{"init": "normal", "final_lr_fraction": 0.1, "steps": 9150}
Each number is 128 + 24 x the weight over its row's rms, rounded and kept within 0 to 255. Layers, rows and columns count from 0. Numbers have three digits each. The size before them is the row's rms in percent of the matrix's.

# layer 4 MLP down (transposed), 320x128, rms 0.198, rows 150-186, columns 0-127
107:126148101127124143108132126136140125080157092106169105116091116140129175140189100170119148119063115134161121128106155118137123134098078117114126151108166157105168122078107109100155092123157124090138138119117107120141089111118127107111181142143132117110158106116107158138136156108137112103130151133132116128147114094102136135127150142132077091164104150124132124162140136139170110080144
090:116147145095137100121124097160115110146146105140103105145153105111096131121135118079089107138089136150129119123136158122143118075158168132140157089153145120121108155102159097083102115122090136086097137159194141130123096106136192137113154113134103136117089129115105092118108108096189128151153141115158164125126116121136129105119128114153121153153120143163109112146124133182151139140119
096:102074163160140104125154165103166151175112123144100113098082136139120091173168126159107155128140112158124107156138149129123145129144160169133122142124131100119121108126127118149144086112079134114140138118084103113117157161143119142087138137137143102103096116128107129104139154168157141148163153117112129144120131118106116134186153171140151135141117163145127126156087141157127139065150
091:143084089145122148087102133162142133114169143101114138089140118132128121138139111034128140151160103122140125151147128159143197147149169124163147145153090134090151112111141170127103134138112181107131138110132097120133108138095140120096117101148118125146132086108126158167145121150110137148121113088121119142105102123091123096106130126088138088111156151138111118138149088133121121146113
082:104117123127091157126113168093106143137132141107132135148121096093098148100115143148153142115114135189143169114119142141147107142122110102123122126151098157151100146152107170144133111123174114149152111133134151123131139131112119109132128113113148118111163124119125134176183138133110132246127150133107084097136115168118116132132163115174089087146111121104123153108143131117097133138130
106:140109125127103112149144128113115095125106076129114152186138127161113104083112133085151148162115100141115109122103141132120129109136096139106130155094151130103154114116093139097099127127105141150115131109147117142115162177101114131110188122116124119141144115104182184143097080112138147183115154122134165118152094160105105133125128118151132163078101111103092127159155135118097153144137
094:102141131137126116134127153145156142127127151143133147124173173092153116108133139127126164129109145126123148142143146146125121115128179130083122098173169152111105078132119113123137136160115097095120109164151166126117098122136110108161173122151144152102096126114073111126134094135145094133148081098166121172092123153163121147110106120146114065168121154088096089122107103148153139120118
115:145114112149109146137115133119111142143153109166140170145151144186122148148153131163161148136100110140136161156132137142125091108116098134147082150133159118175154130171135122128120155124101127146130110194121135116138118126129100135171117095149082163146124143115145142111115137088189110077167177134151145101111140131122106150125123125126146114122134149133174145106165143138100133096187
089:098096174151159109145168148103098151159110131114179173132111105123139112122152132141088139124105181104108131152144122105114103114125104112105165143125100133152123097093136106148127140158125139107110156096130135088081150131102138113150130117135144122124144079166113116122117126113096076115126123124119107099157101125128153099108126171177101118121142156177160092119102095152102102099139
098:126159097102118100110141139119140135135113147109142122137132149115092122147135142205116143135134108149100106144174139158117183174126120157132146108081129130106110096079100155112165174112137159094150083140146149116140146112126093138128109137090163111136099129155125107188125099136074158161152133109101144134138134128103086092123132177128110139148137113123152117093117113133121142143131
117:177171127105166144125137148130115129147127098149155102104124096120108097129109118117145107103120139141111124130119137138117144111153122166123141160105121146170130139135055125113165162157108165164131133094117150094118157152141125127128094117101131174138144117165171155116116115102122141148132117136130156144083141126132122160176101157175158105128110094144093127109138084093103174088098
099:158110115131120079133116136149130126145108121075147113117110132096148124095119142143121130135144137146115129108143122136129138124113170114133103111133099150113144156141136120139124169154120130116119127163107096143107115131203120130106131145139174165092170061126111095165164116113126106189102107126165139133139145111133160137133050147112173112156103098113140121142094117088090120120113
094:122139089132095108122117083103093120130111104119132115119190133122133107135117138036085131076135115122153097142107170115125142143123130140115109130117111133180124123127121153139116141124136141127156155076110108167155152147112172139150098135116092136096108130144137114098184136133101119175111147149111133119113122182159128117117137149111152137168138172162138136105157130134140157138121
092:101112137102142142130130086092113125155139136137115129107129117140146124163058100137120116103123126104096138161145149131104109126109192135117146089114133139134139138122139154164152135123170132088124158153117091163126138158112088127179139122152053138114135122137115148155116093111116081166145104121153161121094118150136130088101136099155079162128146122133123118158095115101145088137122
094:132155128148128104130113086133136123135194117099146077113117188141137148150127133103134096113096124099076102145111102179114135163132141081148136146108129129135097124134155113133118134137113100132141109171123134128120142114104134122151119164128153115131120125161164133128109099121124127128123099151144147097116169056154137169167088164110135121118122091160116172092131162127130121094169
096:138158136150118141108075134135151125119110137115159099133159155111121097149138167135173094109153170115074146141140125135079107141130078140120103144094102126140097110135135156101124116146122151092120117171156148166120139142117111099087108142124179131094137107118088138121153078164147116114119170164142124103108161147122161136154132132133116112154144145112118129120148091086192140125128
104:116149121137132096132096113121102096152125148095128108170145105115143118166083154097097141140138148120155132133183118115100115118167192105158123097107123122111123107140152138128128146121119139155106117127096109118112079120119119118114111123139145087132127136111123121124089126131156133058086141122133125132161141118177126104138097112116177131114113175075124103099084114150065138151142
098:129146172138156137162126100150111120097162133126136118166154154155114173138132130140120115102127084108119140152175141084123123090182134124147158183144102136107140100125126105126086130130182140117087133101084147108116136119105112116121103106167138177156134138125193143143150102156128115131170106122144106144129142133197099103136100130126144125099151098130144161131125126131106133122118
097:101094144061131149106161108118120071121130100126092128109123166134142148123122143213139123130119090137125106125114122124141160160133169116139083115130131127106096134142138134158143116119157126120124151116120100138110122122072142140108142137136133117100107088128146116125199162133119119157069124142140115127097152129127130146144081123106136117140111108097093137096137098091089169105136
090:131142130103143151179131157130140112091114167091169123121106079146100107146191160122161088133154116148144081104136149116109161141152132110146158144154130117125135113114117127128141133124138102119143115110117111120117132126103124146119103080141125123158106102115110083133099169135157146110079130159112111100148148133100098115105108094090175095161120161091167157133151085108139122105151
138:089146105134128099117141136128163111089156136110124115121113108141134118124140117082106089143145143127147125146111116111134131095111118182113121136112154160152108147129129142155178110125112128091144102103104090088108149069161175161132111125113150151152156158137117163072136152108108153135127146140114091093077131109132144144153169147163137149155126171159134119099111078124160133101126
096:148096158113120077150126109121135135171159117137134104147087145088154094140134129203151145092105103135133157144154116138113110128070131078092124099208160128116129169126133148119127149108141149110132100097124137114143121153163110134104155132127097106118123110148126131177122136136151133155135131123129162150159131111140124152116177125101184136150130106126130091136160136144132151127144
092:131126132128176113136088107108121119131089148120133158163060113198091145107089110188113123175142134118134129100127178153122054154140131108124123125134112124116093136137155123137151096104142114110131151124147120120083157131099122100135136129147142126136112106131116158107147146140127089086139155161119140182116152091127123148124102085138111126119147129115150129099139147144154126139169
127:108108145137097123106140126128121155134133156166126137077112109139142139087092097006151108142130156115150101068167152101125107157139117147097120112141149146150116150155139099139126135171130134094117157138145131133135145148105127098097139153134111155092111147149149140153101118131139102121173135123154147118150138103126116125145123133124149109156112110141138112151171138114172131090119
122:107128085134124099116128130166144111108120116134133106154124100150099155145164124053140125122100165135184109111144130109127118096101128113147163115161165176100149163114137128138155078133108100077154159179113122152124125142144098098133104155142115127130151099148100118125133123125084125147142149102130111121104131112152120133142130139097133155118157174131076101117118135144123128168071
086:147128158154139107124121129150137144167110129153097155123134185146180095106118117177121123149152114154144116161146136113111135109139149183135120112097143139064124108123186127137155142150120136103100134126117162132102119128157155122137108128133133138079078147090134121094158140161139152106147100133124092153106149116074132116158122123131108122132138119159134093135117124105141198108086
089:106120118167124097138145099152098152143116109102111138123173134106120144109127123170124123115144134113103144163146158146124132138159149125157108140180162133119104122140113124093179077114092120109110122133113119103070123101132162127183140124128102127145130149133091156082129085109128138150127104124175139101127124120144115161115111093128083125151077133125114151165115120138138112080060
095:103133126114149110108132109150144141111125163116176130094132134129114111149127149163167143156187139103103119166172098143144177142147100123118142142158149073106080112127130107137134093134132139162134086110159152144151156110116142108130077117149141119106112180147112120112123140113155095192129157080091140115126148137150124155137139127114149121135090087099116138127117112139165129094104
111:119063138086119186125122128090128127120143083145122108143169161101132143116124074109115134123113097118107124122113138106170139130159103106093127157165126112097151146115146145080183091135091094095103090117111109104137086119104122153098116161104106149111117104130152141123146124106121139185132136130177100161131152117132109112125114106122123134152100102149112101105112112121148157155138
089:162139118133127137124162155121119128157130161140096111147112145129118144108094136196115148129126110121137141142112174136115147121158125134123087119100133122075088113057118147100091124126118153112105120109134151142155155112144105187121109141114125075102108114086084147125112124121132159200147123146140149171120135093124133128103114143146091104135105107149083135117128132161115132168105
090:101119103133138088179132134148123140135159155154143135072140103156132087124105101125125113142160091116105114114171141145098108125127140125153154085146147150121091151100103108116129119164095155155137160108140090145115134151106139107144068089122124122108117111106106131105155155148120118224099130112102114095155104123135115139097142129119166105151115124093115152136133126152118090118120
120:118164115157132124140139162150121139118110142093096118126114139095131147107124140077169131152127091125118166078114140119084094110122144130153131112161106126106129123082129108108130124145163103145168129166114150134127157172139120088159133097136136099105108123108124124133140153142101120099184113128153192131147148112149108115117155171103081140147110110077134121170127162109105159166122
096:076135129142143140126119145107154088110137124146132045171135170085126065156153164090126168089105126110110125093081151126103142110106132123100145125155162155136126107114107127083130117146178152117135124170119120162105146123098147126109116160112118125129132142133150150133148098126165128119154128159115159148097114088130167089138154110133141139146153122122125112125162150107114140132141
124:095119111127146140100102114119129152121165115162104123167162105131111127112105125140067101182141132137122107161138124107106148117133122136079129136094162181137111118155140125122101138149119113083115147128135095106102128090131153123101116117083139118118146152135139090118126129104133134189145111127068100073107110117160165143119165142100138126151161144168140109141125129142149185140096
103:131128115110108125112126132143140100130107108113124138139130123143135172106094142118141147098134115174094142079106072104113129175114155159097161152127085151143118094163146135156112151140163109148124152141125120139126111117130111133201179153115143109129110134146151128112103128140085126052142146127140119114139104169108119124165126139138140156121176142122125106115083112105173100105165
091:143143146115141160125139121124125136142105113110093120115163081145147132080110112106132130128133152093118087125137160168162164093154119099129120084122170123110136129076127125099134122117060081115100142165146143119116122121169134128146113126156128143153153146133073126103125135150138159196144147076108095109100125169117139119125148126129157137129117167152145092158122153148096104136125
116:130115113112159101131104092142139108163127181131139111137095141147147125136113162109118094109159116123107131137108112099153135159114131111177115145116133162128089166150120153122167158144125128128133115109114104109141137130137146098100134172094145137091114159150131140091093107101108127031074126125151118088136138118180114139181110145131117141133131110106136145087112157118133105093134
# layer 4 MLP gate, 320x128, rms 0.154, rows 151-186, columns 0-127
092:161108129120132134175143139125089148073115082116174173118116109108135103092121118116110117146170134115111103121150086113137160158130143111149155159133154134119155112105103147085107103171139155138145146135121111183103100138091146132113112107114112107163127119166170139131146099143132098175121120148137076132141128144156136088161142109152133107134116123114134123076129120091089158118157
120:133122183139176172153112143115156135140127114148137137141135122107130149122105115114103123129179127092140120080133137133130171133160112145108105113083088114114141143074147165126168112157125169110119112120169105139137129127146169111141152161098142103159119098130102117157156118158121195116162122151123149133127119170139092086127090120173123144106109123126085141134138119120127125079142
104:144180135101142120139177182118136108108108091125175153147130179146126113105145080141133120140090173137119178127123125116113122122096121142156097131151156110140138120166122084130116112103132139134115098115088130107130096117114131125101112111126128195101124106105135127163163115129111111090093174184154139109122171137177123139140125145129118136157106139139126126145129129148154156175125
105:094135172130172121171088138158156130152122118132111141093131097122113158136130145128136180155143103160156155147127111112138142146138144139153097149138122142193146110148140185126147169122107141134118159134155160120109099149113147153094142112081180135117115103108133152136173136119135118140139103141164096120112109129116110167150139095185131116164173130097113138079113105124121126138127
096:101178148180123135140131105119125110108134160170115138085112107123144157153175142134074119094153080136128167125099152083159148136113117114133136150123146151132137138117117129200074101130160124134157106137129163130135125139120130171150134118145154154140151144168120121146121139132143174087125147131125137130161138104136150099135155099108100083123146170132174110122127149150148096106137
085:152106083118127133105094125134144082158111079113158138116094137120124118139160094145131148087127118108134135119160138093130100118108087112154099121128093100126114115150128091107134117166146121143133125099144134118129114150126078091147164126111172141100095106151098128129113101121155110181110146142157132186126104122137120147104101153119137171126159171143161143074113077117139156137155
097:098104151125188129087152127142141099141144131146125140132147139171114142109187117134127114123140122131145128124137146134107161085110133182105133133156135137153147152149183121111113111081102133163125166145174144086148147143108105109162108132134158138141101101157130134130144107122096151087161120143114174146100132161136092112146154111151124098118125123119146120099104138135191091111177
097:100156126128117084152126136119105150113174133153126192142104141096128131146126097149083147138098155148150109097142137163113114113159124134099110081131079120115150142146124139120094168123106175154141127177126135129137145175155143117110102155114087189156105125167112152121164155111136137075099124186128126123145151120131104130150136164132155141108111138119149125155135124163109130138126
098:091162152111143179172137174154141182161139124157141129144130105119140142137148079139098160112135120158169177118149138132123135140108109113121120146145148144145171161129140130108137144143151137124113176127117128140122083142104122166105153136129124102094125132114097111135130135148128148124141123120149104156164150098113066122107166105106177093086174168107109116181123111111130131138128
104:157108190148107101137138114141138139100129144140136165122126121167136146133115135093136147144148135144177142144144106114147106140092122154116183122108119105133128119119162175085152140120133116109129145141163113133092110103087131085116107171136122153141125158150120132133156161074102156108167115128103115170160142147186131133124159084111137090111121168144127146103089154113136104119166
124:153136175132155145101143106135162128099123162124150120102130128126195114126104139159114135108124134097126114162145139139105122120091127152102150117123134143150147186132190146134148136144123141132117129149143136139065134159131130108132115113084149108114183156108114139149148136085134151115143147139148131134132117064113135125103117119125100198128106121174116117113093082153136102135179
107:150102105133096145091134133136090131148143121149087148134170129138159124132120116130179127126137152131132098126119111101195111106118132159165129125159141112140150125154131140121140125161119142095137132116066117156101122074077132116122115157132119122169132122106122112092127156120123112098123107169175112129084173144160149093159115091097142134100147162158134148098143132103152185144121
092:157156138127097109159099127072114122116180132118115141134142118117101105120117107116112121132137111153100110158141129126128143153128103100142142145170155144154144153125162111143159104145168086106151130108109112152137130112143150164157175184131125112114141133128135153153122147112097105170148119074100135129129099142108133151110116128136199109093164139136125119160103192147128179163127
101:133126161067126117097161145173128140135128127131143181114115115157100106117118092106127131175134146104146169116139165148143121111168144136142125152174134156118112129177119115131144125090139107135122158137143096120149112099091119121117098150108153121143126158156118140104177147152097120126160147121154111147169104159095079105132112094113118143097180147071117122116132125142094166142138
098:155176154136127166158145121142089097120093105135101149082126117183144116146144133130110125165106117096116128110156134134111115153140094123148115166143150160134164128163093145109158120106118116107121131160143118139142104099116108158140084142098122133117092109106164127165134119104146161143100154097129126126120108149119126131167115084147091120110126204097131083117162160152111165107136
103:126138102151117088145073137165169140095096155157124143141191109125098152148147127118170107133079133126104081130150094090149141134104153103172108114122148145153157121122123114116088125125119133136108151109135148137106131130098137126119103137129074146123163141079121160126121107141167106101163159161117119080129112128149147150130152072129148153120078111112130116151134131137155145104130
098:112141164105126148165137153148119157117156101146141122135104123150118114115123123119112144170111174113145116116164103128127147095142096135128131178143142132144111168120123148158108108114120163119131136068116118089097123099078159159135137092125083133176119125132164072114164148196112139139135129139147077110154087116118073136168107111112122108138144106142126148124118161133136096117142
097:163121090121152143135152112160087115148111126150148169106118156106097125138149170130081121130089134140115139132140140092148119146095120144153153124126102111136149150111133113118113128110120115131136142172170171125140111109119127169090130112132159086082137083157087154140170174113108117090102147108149130164129170105139145130106122133100115099131107140108069090137119089126153132087108
098:142148137161135144125138115123163167107128139108134107108161134201120133119099115171155135139144115097143130106118096165158138182112104159145143142068151091117144171154114147167098116101099109127122118090133160103096130147099136087111107135108174147159115160123068116161127132139155123115129146144142145153106151103147123144131146111135111111153144137120152156133146089107108088095142
086:145139091108147128128131150118137174118116160141111172122116122133135141100083043140090138148133172133170119145167118128130099152115097157124115111158140154141141092109105154135102107126107112102116120172153134124113143149131124129079095151101144171095143143117115128118148116109122154063153137075123138148104138085133150117132123119154095111167117121133101152156124123181135118103128
102:115127164158157126108117144144159155133083125127088139108104136135129064107146151168082170132114122155131118130135126118132125112111139146103126112129182132147158130128132100125158037167126157080117128134131134135130129119133144087151154138149084186129082147144123105097123110126110123084164134133147134143099139143126119099136125162126131170112111155137135127119126140095102070117125
102:152146106120152119086114109114080183141119121140149066156157102164149090119083107162113125156123139108137109148064157146128140139199099117129109148118156125156061134111124114097124157115161142142118135158153092133127097120125112100120124131132102140134154149135135111150086141111131149124117120071109139131126129144135131086134156112156132156146121181150134130137121141128149144126107
102:137092103132143106107130163143073140095113130152133187178110073140158067117113120143133136135132200102121112138140141088145121126097120097104082141111142129149123176125150141141146130123136137132112120130113135132103099151096122099142104114092135154123118119135105129147112161117141139155162157101089104109165104138093093142157125123166105136135119141181120132096157138141123131150166
084:138153067123161108122113163126105112136116135090118178162116151146107116140126151101128133142097129164135125127109133119131163108094162129122123161118125133182167164159115139137135086111123141142086167123089173154117110159113094093111106110145167153112115147101134112117111139107156134071165121116155166097152106111158127106129150142131143123102117151158079148140105155146125127173120
097:166111159117126152113094146113151141107106135121124145137152147142124160161099177124134123156125162072146148146104158167124119149134131145137129117101118153108150153129088150187115078186131121112096094135121142145149118091106094100083145138119155159181167142147141115152155144124126097161133159152148161156123128122121167140147122141152152106136104170148130135156127148164123146122098
093:107148181136138128146141100151132154118164169126159138110086127124114114139149137123133135173099092126154142166117116094184127100125108127126155093165131146099124162136155115121096183185121132111128140108120140165125129129132134143104101124133129123177127073113140121081155135110086125150139102141150101132117142101149151169106100107098149089117118121135134141097157156133121110161185
106:153134101159167185127134134120156152157101120142111101181112122142123160114116123114132125097178121166119107168108105136125090130089174120123154136134105142137162127123140143129137149096145099119137111102082150119097123135144142153093138104086127158102159095104127118142158121135106130102101164142184142126114141108144141159104147086125098153115189154134144152123118108150139097114178
096:131134134080106133106109106114165161079137152142125096143118138158116126163137135142167105137094140123165143156157099152100103117120112083140100177123154129160115144158109165147110111131137139149115159120132124111112084103118113123125101116126143120154089146146087103140134136121123108121112096153137102097125088116098118140156177154123055114100157105156073118144156147121175128134109
096:165134145115145143111116131083137098128113158122131087150115153132108145120174122108126132131138144129111098115122182091102159115126120164160154126123138146075122115160126103129173116132131103116146139120110134129109126090115164136133151113144112209162124133175096096147146091148090170137126154112146131118104093127139099096147121120086139097136083103139126142117112142146107073098095
100:133100084142163127134114158131102131143104123163147121126098124116165142119162104150138116185090160122123119125105161142137148120165116123130157137146133124106094131131111165107119130129146132115107174119145101124081083124135153065105115158109126127133116151179105099115097142141192140139129148113071135141092168097110112143146135182102117152129153148134112086143120166156129097127131
096:122057128091099162159098118119148128173138110159145110116140116150154129147088101163122098144142157129110126121127162152090195138126144163125128128118089116177134154153128142146150134134104150126115156131170140135140130133115126145135142130105071122121108112105128115115078157105138160130122161137149171095131120145180103156107150088129166116143134120139129098138112124133120103075094
097:142161076133160096139099180163106101116146122162136146121127128132155129129102107143142113114106095149108125131131098134147123073116127156143114120168082117123126120142101190082115133085105125124139103115150116104089093096116139134146123121115099183108107110166140141126107142136102139119082141160119166108126144143149110068126149124118092141142122156161122129115173082115114121124097
095:123117098137114117131137159139058121100130133126125085153102149084119130111136132121120121142122143097132124142128109124133126141178107152113140147133105167164114107113081130068136151149119132142086170095103086103147086092133130136164122126130135120127119125073101187108118098111146101065120154096148116109135127092113161138142117123108096114154110170123135090118144134107155136122164
110:077095097117155089081145111139131161133100116132117142152136114125114106106146081164149157153120149163107112141135124107115116147107121175126132143136137065142114142148177156146102118131156113147100200103126107129072129126127118082159123137086147152124131113146107116171107092138124168115126134108150108118153074149103126147153148134112104142146153139121135125118105145134152119106167
105:154132121135126122124137137132114123157108163158141138149104091113133093137117110129096176091154129114103143159145104137133165149179146143118140168099140133134113111132102118099165136097125158117167089099089139158102111150140187095123152126117101123142120132127072112169086166155106139130113100139105115111091146114117091116117122133137144118124135092083128155160116147162186104093104
097:087142153108119100147120181170114133113120108115152181170180161145124135128184133125117103158155149155130099121066144092139113093144107154155127115113106132112139139112089146149160141125112127126110143133111132120105142153113109138127109139145141170143115142126091104123165112147106133159128148163124095150141116137152107135150104097121101118173113135113135079154151132074171144089153
# layer 4 MLP up, 320x128, rms 0.165, rows 151-186, columns 0-127
083:117098083158129170169096102130158117136114117115165119109132160090098104125106104103141109142116118122117107125102082085123151152110130109119115165113093091121104114146112140130159131161163163146159126129074140105139128143094116124157097108119132120091150115152096119117147113180080124140133104136075098149109140159104126152144143089124093131127146109149117169101114146071142121107131
107:134138108132150114107145047128094172116142085103143119102153139143110112117159125138159134144121118176196108110160132125126114118148149134132124138129114116159133114123145179164121141114124146139145142147137123075099173147107106139123135150138106126142142103142100092154143143139129133135115097170143111094079088106105099137157173120151128137153164093117089090083120098121145121121132
095:142150134108105102150127120094110117120072081133179152104129159176102136111114152127137132118109162135103091125116116082089104144120140123160095140131133116142126169094128125144115134105133157134108120123078101136098088151142145099118185093128145129144123134121124130106164067118168129178102154094141151131147153158148125135166127125158131120147151098135141102095150111152144164095135
096:147119152126163082159139092092171133163152116123117106064119138143098131150154122153155163121129120181113135140143116142133151153131181135152131139133120123165147120138126141092128155128109183139124129112155150125087119136134118151079156140129122151114127133112121142160124126103165122116153128127160127115107121051142107149083141108124170149169142088173112138135096117112116088154126
106:121115116131154097119150087122132143182073098156148108114119155160144101107113110153111136175143149180123127124075105115106156097112124111103173141103169116128145140101099104143121062124140119160121147111145125151134092153119111153117129130083133120141158091136165132138121116130156137166121153123123154123165111175118083115110178108166131118152134136133161102143144118115127159119114
089:138128064117077145139139102185110120112116099150120091126112137095103117126124096141144097117094117106134129107134142114162169117146141140153114129110107122119119154175105133093125140143160123126180184143083139092152108176123121110127096138120140098136144120125156135162127149102111145084086141131126179101151134116117109151122114149123139170110160156176133113133147146107133159083121
117:115116140144137117116100104123096118132166142147124149127125176139142155110141113154133162146154139186167128116158114096147104134100112105124117176147166110157147115162111091115111111113099197147136138139129102068074095167165126147141107091140119161141094116128133109153119087091162132120160135134139121135079117103136126138083130116125111108147172125142157112121139124136137123086148
092:125181162129124108115151130127138126161133174105082140091112149166108133104105087139150131135110114165106114106125136146151135144164143119112090115144120135137115088121083142129149113094136131102128138088130124111112134113147169091103123155145178152105125182131083165154168131133142138134143100086118141143136138158139105136149082198143143134134141143137117100132082143150120132108080
103:178116146140152120134130107129132105124118142109137123129142141159109103107149158092140150141129112157084144152123151168107128109093166136153121114144122120080138125130079113136168127104121119115090105125179129173153151105145093178147125156137183085100073124135143144113141114141090131135096126116107166099121126178147122099139159147097113169144122122125075120133091125116093143123111
108:179120138097093108126154145128159098095118102153137088128165161175090077123134134128120167143172143123112140139151138151104118147137136175116120121099082139127151138124112093110132106123136077115127130158162127135101163126096083127126102117136139169143149148123165150107154145142131130116132164159155127158134131142145151131135120127126168164115122096152109088096154075084148130102106
108:155109158113141093147109162101111141145138142141115132127094155117154175126128139134076122129079104119119137140160111108115180137157118096139129172168141111145130128184127134119117154110146162093096139142123146128184116164107139156135146148128123174137105115161132136106133126125142099160106140193108088075135161146152102159131129103150150121106154105094122137140123117081119160146134
101:114090118158139108125125146111074153135113119136121163116168114148145141117143086158137098133154103156104122156148137123159092173155162122129116108111107128133120125114158152086136151129114173081146135135110113123116168123111120101114087153113160112154166116116164146126155158118160140144109073146157079102095159154147131104126135116153142097133124193148132089134105106124172114139119
090:090179143137121131151112141103137142119147129112099125110149175163084131124152162118118107162154102132131117161112139137099159112077144143112112150139089110145128164081133142150116161133149118121164151168145081183174150138108113161105128126131153142119128187115139099115159114108127176155146129091108134160158133137118114116129127157125185117116112094119131113147115108139166095139109
098:136136084128139176114159161112164137149137162185113115130152071145129121111121143134094125144173111135136149145126128095158115163130098134126145151150101117121175158138152119116140112122141152123124121083112130130162149140111161128094134174137115132163124108122179158119130116155127108144146153126142094126146098128202092143114113085096151113155148109152105175120147133113094119091102
094:148129129118123107157126136121095131128144105121122111100098181104093137155130142167112111100106166102099163128174104129096170125109138143110127112109078121152122129165120096159158117116119157100136142119142113133164105139141166153156121149135116148133086148112099120138169083159127135156114148190125062149162166110131126159140131134092143162140089112147124148136124116134123101173103
099:084141137127179160120149143136114080111110128158132129130138130110107155125119108162131140097168134086136190129135136129120144120125130153149121156138117109161118122112167121143086128171142152119073124128112107135122173134129133072131175157114146182151107070105109126107149124134091138161123126117114125085152115129141144113121114165159116063162124156132103102123144132122096095146120
099:164098124099152099140138116155116132162130131145117112154136138106086093109136124080134143141143140110094150134139114084165144145131154127138156154103113118112094164124111101089095118168119123114138118158127097108089112136152135085117146124150152142142113146164142144099114104102082101107126116105144104094116096118132066093110127176144114121162150135085184114106166128092127099147107
089:134112112124142083134112126127142118132129138135120119123122139156120197135146174108111138113143079145140063176081128121108132169130115082132113117125105147136148105191144116117141112174140140147131077147144187130136158145143091103149162143100154106163130145154095114130108119188159107118140125114124098118139135153109152112154128142134123109147111099134116106129153107104168116139166
089:100111101116102087124102139103112100113111149143119172155099105120080108157135135169115118133101090130132121120134161101123125100105134099152112098129117130120140112145155088128131123142157164145112165089173122140154153143173104161147100141158165073110117114105137103089123108142106137156119138155096147150150104110119191149168123146105140121083113151121103114119108125127101158175144
131:095167132152107122113135096156125101058123108132115114134146120095145090116119104111100086157143141129144111148108110110092133116122109159142127174124124140118119133137155161152154143117121130133158088125113055111126099089156149128142121119147158140142135165145143160091111154110100135136109129152120097087087147115125128154156176121172136156171086179157106142116117097124136120112136
095:134105124104122117144118119170121132130113139111151138099126118123109081133181129167132171109159095140102137126141122080129137155143134128156139141143146145157119086090146128113111174108121158139129141132127117159103114133156156136116154133121129115172118158143149148168109180161147133156130132144085124147155129144152118200130195140107102130083090101135156120134167111108160083142111
100:106108127125149085169149132112164155089120120125131154178120152130118172086127098155088122114122141141150111143129121091105063147156149113101137089091105122101145146155085109119133133104161117148156137120098086106132118128131110136151117131145122103124085148135091122149151127137141100135138084130117091116159172108151087118116070113157124130109131115144106116102106111131166078138126
129:106117135110093115113104153158124143135089150134152174118114138129113072146111111149148142131142145076129155092155161119136114096124125135118133118155117133150134144082166108188155107145137152096128162137174149115118065130135137098119153145122164095124102124073158120130088150133143116176145105139137111157096079099122134152132118137129136122141143105138142120105123163167141145085099
114:102130078150131100097111162181177116123147122126143126180151125126107149127116138110113186143088163169137127083109121126129141099120158155130128121101132183110113149119174106153125097113129129115104143145089122141096138103099133083115115159130141159062143099134118138088152106104145136131143152109132118140110132085128134138163125129113126158084138178145129114147120102160120144151119
088:120107114111134116148124109135097119117159127125142102135107060129104118093134140125140144135122159136096158094118114097158110134126170110140139147135142073110137137176080123139118134124167104143106098109172118099170113105096140159115138148120141076131141130122139126104081116095154133127152089117112081069109125111153145167119117131135088132122112114098113128168195129152111097130136
095:126132122110133141139113141124136177121127127104088100131098105135141115141133141131135127102148142108137110082123128118117123116106126125090080095093137133122137087129142069171138095102098109157147145130147100134161085120159090142127138126195158138093158143177147115122148149110132109130146056102131128132102121137122179064092113098173145117154143122104101146142146147111131126115121
095:146096131091125127198117145131148126111134116101109175114124107087134095153093100137121148130117110141130117125122123131091098103096139129088090127167114115116132138140123129111129106155151154163127178164113064116151100097143135129144163144102186108131107140124137152155137090087109111168138156105108077161148129108103124113143147155080127119082122122084135117138138111112131143129107
108:071070123105124147123148120122122145134077149117130134149152123146131132097081116102140147153164095139106145155119106144151129126144149126094125121159085087117144158146059148112140106102136112096117129142126160153097172162109111139101131151129120153122169123107128121082105180052124145159113131126148104125113115089147108152117133123117107098102140130113090126119156110111137143142124
092:147104159099103146126120118086145062113107128119111138135119095152093112105107126122111104151145169146109119085143119187089144139110122098140160180159106119138138134117097141099116146122113131143085121132115085169096127166099151106109120149080096163138139154146118127092129119142121115137158101118077135138142131093148116141139121120124147123139110139093093082108131108099079132159104
102:122146176125127142149124173148147124146172166158098109140159109136156096170135154113194134149107143127122146146140110135134150115119137114157107128157140122149110152137092149139147127119151154126127105161122152128126160163127124103169138133103112089095155105143114185193137117168116116128124099106099119147149080126128146145106145147143121137108133128076090067156114132134089117103132
107:126173104121111162145100140145129144129070141132149137098138107106127141160079125173155125162073154121142123109107131153123106085145138134155150116184096111151139085071100149106151141128147098114163134133112150133096090138121126124105116115117129109073133120105133148141118146142110122184136134133150121133150120120128114104143164132108105151120132080096105128141127175094132178127089
100:116124075161120149134103129158168086155154080126168163117096107163134126166117138155118105109144189116142122135141148143106114135117121116119110146095099136122177103134114106127155132115082178149129097143143178115134120090127160109111099112149122147140143128185157135125149106120155122161121167192125132147145118133127143139152095117109164132130107138119110154112160121123135112166161
116:115119142116159156109115132136140143142153119146137140136158116130132109136145117141099092142157114166156102155159137078148163165156131148103093079104140124136115124134134141131136105084120152127102137114180129147124149104146144090096109161111132113124143141080146104131136150100173120132151140111106111106105104123132152203114109118092144131157134180161119105108145090146082186129093
102:132121136112096116088185087136129121097134121141101077106112128144138101147120095121084109168098166102174147120092144147125126105102169144131107150130138109133118108136124104139137171102137135173145132134182145157085143137159134122130174128120095153109127103106150133140175112127141138100144094097130169120103112151123129101113110137154138127110108098139175139169112098164078113128133
092:123115147161144158144160135128155138135149110174178128121104134100151125139119117131091136121150115156167131127100112102139135133102155150166192127173111158102157113144107151130093161167163113128120168139119132149115147125129131167107133114118118090098116140081142164132117154128100093098101084172145145181092117141161091116089106140114127149166121110128146099140145121125124095138098
116:141121159114141148152145103078148123117148139134148117090131186129123139122126103158149148090087087099103138117095134111140136126136150141130078138107147192155119173148104133102103131118153099158138110123119106138145149154135154109136100163074154138070156103123137135142121143142132167153160133154123144120150140131149108117114139088164099140089141120175121145103140078145135163152122